python train.py --n_layer=11 --d_model=96 --n_head=3 --n_kv_head=3 --head_dim=32 --d_mlp=384 --vocab_size=5142 --activation="tanh_gelu" --norm="layernorm" --norm_place="pre" --norm_eps=1e-06 --positions="rope" --rope_base=10000.0 --rope_fraction=1.0 --qk_norm=false --attn_scale=0.177 --bias="qkv" --tie_embeddings=false --parallel_block=true --init="uniform" --init_std_qkv=0.051 --init_std_o=0.0109 --init_std_up=0.051 --init_std_down=0.0109 --optimizer="adamw" --lr=0.00226 --beta1=0.9 --beta2=0.95 --weight_decay=0.037 --lr_head=0.00711 --grad_clip=2.0 --warmup_steps=222 --schedule="wsd" --decay_fraction=0.722 --decay_shape="linear" --final_lr_fraction=0.0 --batch_tokens=[8192, 16384, 24576] --seq_len=256 --doc_mask=true --train_tokens=106000000 --steps=6820 --dataset="wikipedia_en"
Each number is 500 + 50 x the weight over its row's rms, rounded and kept within 0 to 999. Layers, rows and columns count from 0. Numbers have three digits each. The size before them is the row's rms in percent of the matrix's.

# layer 6 attention key, 96x96, rms 0.127, rows 0-67, columns 0-95
088:434404533499536459498547545491505508490481531531434510478513507507470461489452544522541542429486573505485498465556554475454433532470460400513483519537405540598483422487539562611471559449449440517444576490576414503547575525521435487533465484434589567482498497486484539416633391492542548446
108:488607470478491552459477531528490509490538550491537511524563454489546525548498423464456505546489497558496475544499491571560540493497532605470541443416538467425463508466460440428529483512544589468507432502538610505441423458466521464515535468531426397485547492529504431583437653592407438535
074:487585525449472476503508504492463476413581536521561501545555518539541462548491412469503488474457464430468522554457526517534513451509509582510600475416610507492487437574467518441593437540525532441529481444573626545457498477529547469483498483553479447490473458451481479563340606537448443498
091:522550564522464580441402467432491504477442549539472515525404462557535579548555491548401449499594508456578556461536466579538552492445466554518544476556438532579509523535487564489532564417461458556411541551586445405465571442473503534551567545554452564481537519440478493531475485461523498513
090:478555488597492475500397642596522565429523499591549583548470484556499474436495511535474432495492468444434503504532476471425428475428507535511521492529510540434474554492617531498469519548555440517509539423499527556401469540431421588504428435481574453485527479544463440552515536491464523473
084:412586552477543528561505516495441462467528494521549535536604467492560498529512460494455516570494414465473480559474523504554517475479484580537558508404516550457483419480426446390495434572546548479493431486563585542414516423558514418463508480461475369497561468550479471543479562592472458456
064:510438451544492473535517508577526455577458533472517525511456466565415511411528554546480520506483428474502564458482512415462503542478486481448475450593475502498482563543530529529447584441469435516513556474469371551531569565421471552476507540442580629604482521516525525479573400475597543534
098:484521504423455461545523518501455445389451540460560477492540476516540448586485441450496518515493463593548454569488489580529519450409536579496558483477482536493478470444609468430529568527520532499529473424640448500514402487475422453521565516441530436483506476527482422470460600612497453484
076:447473498526524505581506453510537504521498457545435436444420516480412437508551531575487436523446524557480574479454479528436451450488484509556513584514423531524451515466464486499417578513516436445499526563489424570541609474544531580488416584447571436572527543446584577424522411501543514466
102:566557497576594447534429369530524508360500474500531565576551491451497491441480471437504553498501547498488464545453492622496472509516572474480496483541510518466473450447424456449410389504479536554495529431425575549530427522535508449510405616518466478533530561532519474484474461492471540495
106:560541489513526449517486498586566410458499519433550517543555495507449565462404471556537503475501475501516502533523521502548535509544498605587462470585584494587406572489484523450519476478482516465444485452535443462452428416437491516459569546417527457587395521457440570556414487460395505504
122:492398518508527460506393421514402556574534545484579491621451491471538489513482582470561498532482419515460412579498513585514460482525570489491472587538529493513433496527434486517541480460545438560532484581505541551521442391419504467495505447483444356488451485482469452481529553518514464545
091:513521478417532590486467514553555449486524456594441588421411499524510482457492419491542583536486604455567544372551391472546474478482552456423524461504455463504532500415423511472438489537471486547458486469483560482540525449508462521559538496564487516506522629556507441489509480505386517532
125:540540436500453461554495517651585458532485475483479461567498468511429534436455527507483579469497497505487441513513517520455505608504514448544393459593567533575508495487575561550541437446485496574505479400493410488478452522438498551580498585478502557517494529488524443541425427380517501449
121:496468462517498532482515461476540493536477482461547495466419459570401546460472607412452540533525521470492499461389572484428494467580515543479536543548483564535512507536532420546496530457460402545474535523467388555552568555455458502473536544555541635585488558545520578505538409429523556468
068:461578508549570571449483501490514471551499485513527550474441549516505501542486562442415354503504377451484510507569518568599540362585514414461416562445548469406515537517535504497479548498444496452517518427495545462540472470479508517448512444566452543458456512542557550527525549528432567480
059:663544498485463467479473536534526507513508450513420479527516529472508523436471520482439600533483496537449564426466541410496481466505536608420395381572491512447468588460489555468550526526511494508460419497549502523520458411514511520432483635452563513558468548492566547495476467434470499531
123:593594529450528549487423493544471512485549532504539550501530458516544464554531430446510514543470438510540445536493407551544551467536507575501531466426528481465500468450523471388555447475543514488532434523521618515549404475509545458506474529575428412455524481486496424576379551552420397516
126:557599482456472560461455494516481506491548500520531503482569457521595545542472419475444511552538439530541474562468464526609548517524568563447503418384551475440484455465492498401561466541522555466517440504505601509500445464528567535536488478538380437466517514486500441547416535534386409505
070:434453543467482540474504531465442528489456311565431590485468568439508506482458488522537510521488590471463579456503577467473403478522614460539494460462465464460434477444452524597513576525503503511457558547575442603591528489493426506480485462461550481528541514530515546447520510495571532458
100:422467487644497470433521571505417480425427588440566554493499480547530565510481487527504524527517505457504430599468453500440464536542588491498429530499406482616443478578535478403509536513477444549465590541528468531479454555555467460550491520447563494453457580482437520491504494543536473418
112:462463432438451535477488577504618546520503518450459511429434512520386428539481536446532428517487507391506558505600557514497480589518429439428413484507449457448524513536540458578482555538512506526474538541492415545595530523452427549501459527524516528384529577517530546402499514505534482478
112:452444513404492531466499464462373548539447544498502527510397478577540515537518521445542500582437537467503506440530537536448467469556488478507422541570534562549464591493447485521510527499444414503491450637498555538559502430557511530462508467424486483565475406531581521405508463578595474522
109:547523483507399516547572534415549490379465522452445543468581460595483508461451533553485551468499480490497429560654510558542423520343496470500509540550544479418514510566473521485492465559463487493556493454468493525483524595513504458558563450539499484553458465514518450505449483542606446476
115:487532498504554568519450473404530408500624492526455583438463427493506512544498496541493524509553477523547517509586458589409413459486517539472524506556470462473531484427547510512459554473492570415496441514568452482460499573424436414511542513432522429539646479565423528502509545445536556509
106:591420426524535454671468453458410607592533475530499500535557571473468465503524512451524507539482455479516490593449517471558461535485510455426442490436480493478480356515504460436487498387503609529541532529489498543570497448496480440497565550496536481556403491479523497531491476467479509490
106:534491498517498489503541511552576431452428466512504482414503453469557548548521498446520607590513434453541525601459427459583490506445380633500547510483550544479444571505454499466520470484453506489395432475438579518531439412536456572494550463477512494559394507532532434507530523503488438475
116:523450523464463427472572467489561459523550546513509562449544569466466492608490485520502432549480471506496519582542501544511529382484604423570527491486508485448439504610443517502496501445460513440525558427561537514500551505549524529425418433550437465452506519586511383472485480605400531454
123:493529578461563609556479514507530606465529510533457517609472569442441534498489546472475480550432442498565553488482449451516464461476529474517523418543409502498392451538559512484512525532519458491458397439555568472426571432494441436508576433499431568472568547487500506522570484520515419588
109:492448474475535463462550458493453536401466480455511485608545482560596435447601425483532523509498514564530497528486435541508523442490584501464508508555442542436575479512405456471472474527478443484466616532439534564475445481497492491574483537555556368436474517526641476584552474511517519468
106:536656498513489483458496378461504537524373455505534461602507482486552529457505450541456496560527491443493550452482481474520493483461421511458608492503500456508540515551554470534477541519430503445473595535483530504441435518451510605576436393468515569491501456428532439452613521545512475469
100:584510515517518443486527521504416557573464466562508476449500456475523503503485530509506481438534423517465475472424502471526454604457400593401540622460533453506605538387597549549517502455545497563484485510447577496453497476468507533450410476522564430439580455466509500460494435484539512588
099:555478465459508497449524512549550552545449494428509480504453537480560462503533497537608590524469398464423524456512513449463493509512498450474448556481428555560568555475473452527512516476431536513469505515464473497561481494419523475540489540444578511374567583487462586461593364475643521493
099:437539623421450463461440461447448437548523426507463555427469451544454491569544472456518475524447458509440521513507492589477459506512520468510534530504456516544509476520479459470530592547493473521520570466505511449382541504645406459491521451520496422438493455545486454411524578609413546512
094:597495403537506434564484541483506536385488595503538404551525523468461466405462468534480531500505520497521502488510551389451565575433465467599433539538530473522473506551498522519493525409479420476504483583514469558520541496424591536456534589466514557531528537483510486533415407481597466456
072:555492448499477490390468464564585498521444416540432517451493400434465470396495578538536500502530489532466503478566578476588408495491538422419578488516458483579522540452526498435526532511485525479529482518389445496502518522430491567575467478519626433423493528511554467461537447474487576538
076:528525601438504513558553452507463464432519433598519503546546530510500448609562552461537444512488435492553399458477425521456550526480493521509437439482460539513496500390442436513478513436499516455485500497492628501459566488616452514459588469578425430454460535580540473471455523555442470524
094:601456383497522522544543580554518555489490538462553487565420530410464502428520567553498493403385497519520477461444518433510562586483465470506430488532470450576508537521487495507431505467463478542545404456472441529526507512447565472500506576499471631583489528457439540497520431494604500473
087:511474412529497482503499532630474562489464540480551466495448499383482540409420536583504501505505523518475497562564525468551533484418478481539497492486521444499496465515522557512494450514512570502570514447428476552469429517314521615482543576461509561519488554501535572502538417491563473604
104:431531562462554517519467432481501547551554410494497511499550504588587471547501474357464549592539523395496567516491514547476435496454491483453572514413529576438562478442478446500492540503489487480465583444572495532483455530567488472474469429510504417521557431536494489556524608519387441530
085:523529425507413485507451555473506549482508558472528478566501540486424454419455575588563510501438483466486521528511480465477487507485480519451390509539566472589421547483555440516519465497493525527577442470511398483469497449434628503567527606514555514577513570493493530511438414577627473538
088:577487516470519552468562502481515527531581488530466569480522600514562448562538540434510522470442505489417448394443539452500508465517450481382568563471451420505533479466420513480479519567528462556552530494616526506542511519460411445422482423551433454443500451401458568508534495587487575492
088:485484532493502395548469536544527521496469474603510525511534488549540524438506608624488421449538481531553475548513412494504599502392459513419419528556550508583485555477483439469505535518512571484529481443571474456471475403401465514489484485485614499482488481576475551530460460607521537437
103:480502555506439539507463436533433477470476487511500526454492441525588541533513484562546551511476416524524496619556464513543450467465517633432537514479550407536613486487450380484511572578493537546590437547459490501469518455491495456444521417509533396466569521461436524494449573582440488498
112:450526476553510545400489492453474447516482435452447450463457378505530448575507449420467487454560563533534519492573529558486463521592550505557530474516490425426499550532478498506481539445546452492442514533457576478502533540605511456485441476545461454521460454553525429469541694447458517436
083:481602373459521531479502553437549480496537496543575499493568449499490417497579441511604572429538506542393486379558522461554539507462517489508467617487513517630461495510483503449424416552445530484521521568498561514534510477451478479546477415526464408462536503503513524503519463521540544561
073:566401515484517430628429516504475479503493504547544532507507510530440489422562483490447400467515513447526511510470490412470484445457509527493511500513517534386480441557456532496504520540490441471470527495533402512531478605453567582598510569477485652510444532462469518465529416537627498542
103:435540544513457496493529485409455445487528417555527464576541483569507516587542464497446441478480518477570491523428484667489457467515489520567549452472513541455447483513419540473456482430487467511469583565537577447439556538567490462512516470622439449508496429572497452497519633515437508488
061:435512630462514484512499515499439513523504532548520520518547456453453510513532483547464388593477539516535479527513459540527547531608502518480554378557481436406480530559469534544555468438598544454586460467501422496529500458387572522540545530522431527579463463429438412536427483488449481501
153:451605570470499520572453492466460531456552486466519496433487457505529466566508386437508498551536518553436527537523503620523474497522498503589513478468533394408480418499492492454519488502504480512533536538451530513466537482572503449504538388585409358523479449518504454548447617494404477484
104:458541461454519447455445529528449500518470515498465418516457539442432470512628519540582472482486565570566527464471496486510556590397467437477532516587443513533447528474480519566492560543459473414483521482536406508573401569390535476510530582514453543473515475439503553442578454460585453456
096:519437536425496500536505485560474488433519441545559576435531548517447397495509498467465505502480502294506494492531508573522492562560393468523595453428598417524468434538461484540500492465466493526622523506483458416524517568422478447519490473494508515530418527476500528472547516579541520510
089:533596459457445558391563480456515465563558512428502489535460443489578513576467494562472481486492499572469524493507571407579556424483511526483493524531530454566490545525449522378428559490492459543579525509469553468404528513579475410502440563447521396432474450456564553475500444470556527500
101:564461448558520537448448465577507497500493519547535365453459543441501485467528491466458637524544495540423553422566529543530570432413419416541536615494516558489491522440511533474442484456498474474417514452487559533452472568488467492517510548448468453486568516444467571488506485547628509556
100:563487536509582518523527424548457547542591492490492573472485612428435553471570462487503369518512457498492579577460506560437497485529525498454513500529503594445474495438554527581493474533551534460465529523587439499513434473446489441536419398506484400473536409547458499574528458482529417536
092:454434422525515538473551512434525483612574478359455460478476531548491469483488464476469467462561596482443438463556539581530450559560451478512613530520429501524528542533574505513445498449550568507527474549555473556474616564532448549444564430436543441439513428498519495499499504414468497470
108:548481507487516418522533472503522548471478496539392452374525627529468486419555493618483436548566463428457536570479422461476476448445503455491475526516513475457432559458529488568571494646599463475526593558426533481485539489452517500495465508550499535496519516444468513440564520565533470465
103:501470528457437407437538440524384466516558445468508623588505509497441524506484552588501421533541522570490511572520455503522483568500510471513500495514491470493592520440576528541422531526471598513487507482524523437497468515607464548481457488557547388550544419497440532486424572525499412415
101:439485540560537524449558515438533485448459485496484591486433525538517426463513495472599552503455549543506475459543448465528473379531557554420528579528418373589528530473583533500483541588521482513505479544518499508521516460617535474446500491513575487455503508482506519372394487441463504409
102:464580570470510492536527382532527460502510545462526469528466488599523446463402492448580594500518567507556383527487449479571465437484569443468484516491450411538468458409440506452461525440482537524551543516637541526442522479473448454439527593493577446494505547467461556483527516503486494586
094:525584536518408573494545556317517440500457504525460485522499513457527566590539456518510514437483505427531559549446482507521490528498470444590513575512540487503549527529566542506490447457462420601555566474525360451457489600446487504512463558510466559493514519471495518435508399459504475453
094:541516450456460465446497517536498542517407466545604415523376607444517403517484506486575484457578525458466544606547540513489492523552431533542487522450553518561508589513494473496552450530517440515403560533521388427514571531466507474531495500439528552499520427510598505512494507432557423522
103:504522508515518490539513532423420499471523498558550456465497454497469544520514480554572441445491540496519584554527629393512499478509513440495542516494428452505440523454496535490448566561514519504471564522482456511504584514371475459632501451475570430448513523500402461458589521487672492475
104:463470539444465449529476462534431514518545530545548549475568540499537558447501510518424449611513420435631445519426455523415517548533439456487495478456573611463463423553536479428590479495515498474527495474519462449608506520497523473579496481550575585500511480368552497496504556512448454531
091:472546539566586544545491527548549495520485560480541409615564495537482509440518577595547507483575488550493569481522472473454526499448454486544416524522460569477487515543585471313418442474425483530577544441482472481503496506417490432443493542542534544504477532451406543504546463464479463521
070:505471500545487488486494415619508499538466384482426458493430571519525418390519499434519486411509558484501552480530484384523403513461493485418490531509497474493446540551522587493462525477500497448452491540502586446512478587576498510457570548509402511547621513523523485475524563425505402498
099:424518552420401473522448481409482528471557529516515573421574465514552551572528546439514492537480404504525471454444530530446534541579572505478494468526481407554581501396419450544560518475513556549516493580551484491528503574418462477562493436541406481454469527443464460489482481511517616546
089:518560523483505556412465530473429473580495580443577443595570459503440584513488475612500524519551510536484513536495500579544506514500467483542419522512439565571539559562547406381509423480514491523594577524483472523470516459428500501491462531508590459490390487472493490510460408536548452435